Weights of a small transformer language model.
Size: 4 heads of 64, MLP 576 SwiGLU.
Architecture: rotary positions, no biases in attention or MLP, untied embeddings.
Training: a variant of Adam for these matrices, 332M tokens, 10123 steps.
Each number is 200 + 40 x the weight over its row's rms, rounded and kept within 0 to 999. Layers, rows and columns count from 0. The size before them is the row's rms in percent of the matrix's.

# layer 2 attention output, 224x256, rms 0.0313, rows 51-61, columns 128-255
106,231,177,131,162,164,279,191,246,304,182,188,239,183,202,215,176,238,194,148,134,230,213,287,264,236,183,174,182,236,233,213,247,265,226,176,284,233,222,121,185,147,144,123,164,151,246,203,239,201,96,219,290,274,224,241,176,220,176,195,206,186,224,147,258,170,187,165,189,167,200,300,191,263,266,242,172,212,143,174,203,200,167,166,168,223,176,259,251,189,225,177,209,220,237,189,229,230,193,201,151,252,227,172,187,235,237,202,227,158,208,210,230,184,122,166,162,223,180,175,213,177,201,243,208,195,150,152,231
113,207,259,203,200,176,147,195,207,178,308,165,229,134,199,212,203,212,182,157,225,243,96,205,260,251,110,208,171,152,205,82,177,156,220,222,135,219,257,276,121,164,264,199,181,231,245,216,145,253,167,162,206,222,229,206,200,275,65,236,232,223,216,248,178,190,132,203,152,205,245,204,184,168,108,172,160,281,165,198,136,210,236,161,177,154,221,161,232,145,163,204,222,272,154,235,176,221,114,184,218,183,172,154,232,162,169,105,149,255,228,216,194,158,247,177,308,234,244,243,195,181,302,100,137,176,190,217,94
092,202,163,102,205,292,269,207,162,250,90,202,205,175,190,221,187,193,307,126,116,226,325,183,177,248,219,282,241,127,327,278,185,137,196,78,275,215,220,187,281,128,138,175,128,171,188,188,232,263,241,228,277,279,247,152,145,266,227,161,101,142,240,137,255,151,166,179,224,157,160,239,133,182,232,228,182,226,185,166,207,177,183,202,211,223,246,244,218,198,152,220,179,191,182,194,201,198,207,239,151,248,176,176,169,210,191,164,195,186,207,211,220,206,180,172,230,215,230,159,291,159,264,224,199,163,204,155,190
092,257,239,246,209,215,225,198,165,166,149,143,244,184,158,287,120,215,225,88,142,198,229,180,206,192,209,153,237,170,220,183,174,182,245,197,233,199,189,244,194,315,221,170,196,96,123,253,172,185,167,207,235,236,259,197,225,167,194,208,173,283,222,231,108,207,254,183,194,168,210,213,262,211,258,263,224,204,170,234,235,211,196,112,186,121,193,225,209,119,227,293,184,182,247,170,220,141,188,161,211,193,270,206,138,172,249,188,175,210,219,273,208,162,180,170,187,202,245,242,257,237,186,200,157,144,232,235,226
114,117,204,198,181,173,219,171,140,238,167,189,296,235,271,266,160,186,199,175,214,116,175,210,164,159,125,191,187,206,159,132,223,248,216,203,206,183,259,85,177,154,246,189,253,160,298,257,238,248,177,198,209,127,271,187,157,173,201,159,200,200,208,275,246,216,203,286,275,177,155,176,127,234,205,185,206,175,170,258,280,259,172,211,94,225,223,159,226,189,163,245,201,188,240,169,179,186,138,244,230,300,237,190,136,189,154,166,172,172,153,257,220,156,227,157,191,143,188,261,176,260,186,203,179,125,262,234,208
098,246,207,191,138,226,200,245,162,219,254,259,162,178,219,246,266,183,218,315,159,224,194,248,245,234,202,207,235,194,196,153,213,160,185,208,219,239,202,250,163,270,197,176,207,207,151,204,206,198,156,138,178,300,222,320,221,293,202,233,216,244,204,129,159,218,272,168,213,148,105,237,113,207,146,236,235,243,144,223,262,251,206,209,227,156,208,230,309,167,122,237,246,169,199,190,87,150,105,149,268,204,182,238,196,174,95,203,229,237,228,182,112,171,247,227,320,158,150,191,203,188,207,118,253,197,203,251,168
102,100,181,250,191,128,250,135,115,192,207,224,187,164,231,207,178,172,145,156,186,173,224,288,226,172,172,60,178,186,169,188,145,217,135,241,321,246,230,230,164,272,189,174,296,101,227,267,127,116,152,162,208,138,195,200,191,215,189,166,212,248,184,271,295,216,189,177,258,211,217,147,251,214,225,193,225,177,274,267,249,169,291,205,279,197,156,152,156,238,270,206,231,110,245,157,273,187,255,139,234,172,140,232,193,225,199,262,251,150,124,201,212,246,202,232,125,166,267,155,211,156,170,247,157,207,231,215,249
110,198,219,288,195,299,177,254,270,135,302,213,175,210,239,133,279,296,125,227,189,179,107,165,146,167,161,194,224,153,207,201,248,252,207,177,180,171,222,182,155,175,124,156,178,272,212,175,193,171,206,212,240,221,214,191,150,229,181,263,223,231,214,194,157,172,216,151,125,131,214,210,248,210,178,203,184,253,195,216,152,233,193,142,161,196,219,193,201,213,205,167,170,264,185,157,202,209,198,171,212,144,212,179,222,180,218,155,164,180,188,233,241,230,192,172,183,262,209,216,181,158,256,201,165,194,231,161,195
127,106,195,171,176,253,142,133,178,208,203,120,107,245,177,243,144,286,227,242,173,209,200,176,156,248,185,146,132,97,214,226,236,223,358,307,158,222,193,162,188,58,238,288,199,190,164,76,131,266,186,167,218,243,305,324,198,129,146,224,173,180,168,195,242,192,175,170,217,256,210,185,195,184,173,157,151,207,225,171,234,167,217,242,263,243,202,190,209,182,218,213,246,169,186,226,233,189,197,219,214,205,142,216,196,202,122,176,235,215,205,221,161,221,217,196,155,167,143,157,156,203,142,152,203,211,191,239,192
090,204,242,200,198,179,179,237,239,232,181,225,250,237,323,162,203,244,242,182,104,200,207,142,205,194,228,258,166,135,306,122,225,196,106,121,217,209,218,198,158,214,167,185,211,209,185,173,226,184,157,91,287,250,149,178,143,307,205,226,235,204,212,202,195,238,260,262,239,190,181,187,230,186,176,227,178,207,213,188,171,200,210,221,156,184,201,236,148,193,190,256,169,218,197,220,185,130,186,170,204,224,205,207,196,145,200,221,163,223,182,268,200,228,230,179,164,177,251,254,213,205,158,236,177,197,264,251,255
119,262,162,214,211,235,181,204,227,141,210,92,274,186,259,98,161,237,186,161,177,221,184,227,161,266,192,129,184,264,234,148,171,170,140,260,185,197,96,171,138,217,183,207,178,178,189,204,277,185,184,112,193,224,158,231,319,166,225,223,175,192,235,155,179,212,220,208,247,207,196,192,196,258,169,208,139,114,223,175,225,158,182,255,237,204,280,123,152,255,239,195,234,149,192,232,209,212,240,209,187,210,143,171,290,247,188,178,198,237,220,188,195,172,170,219,160,157,239,171,226,153,167,157,189,209,203,141,197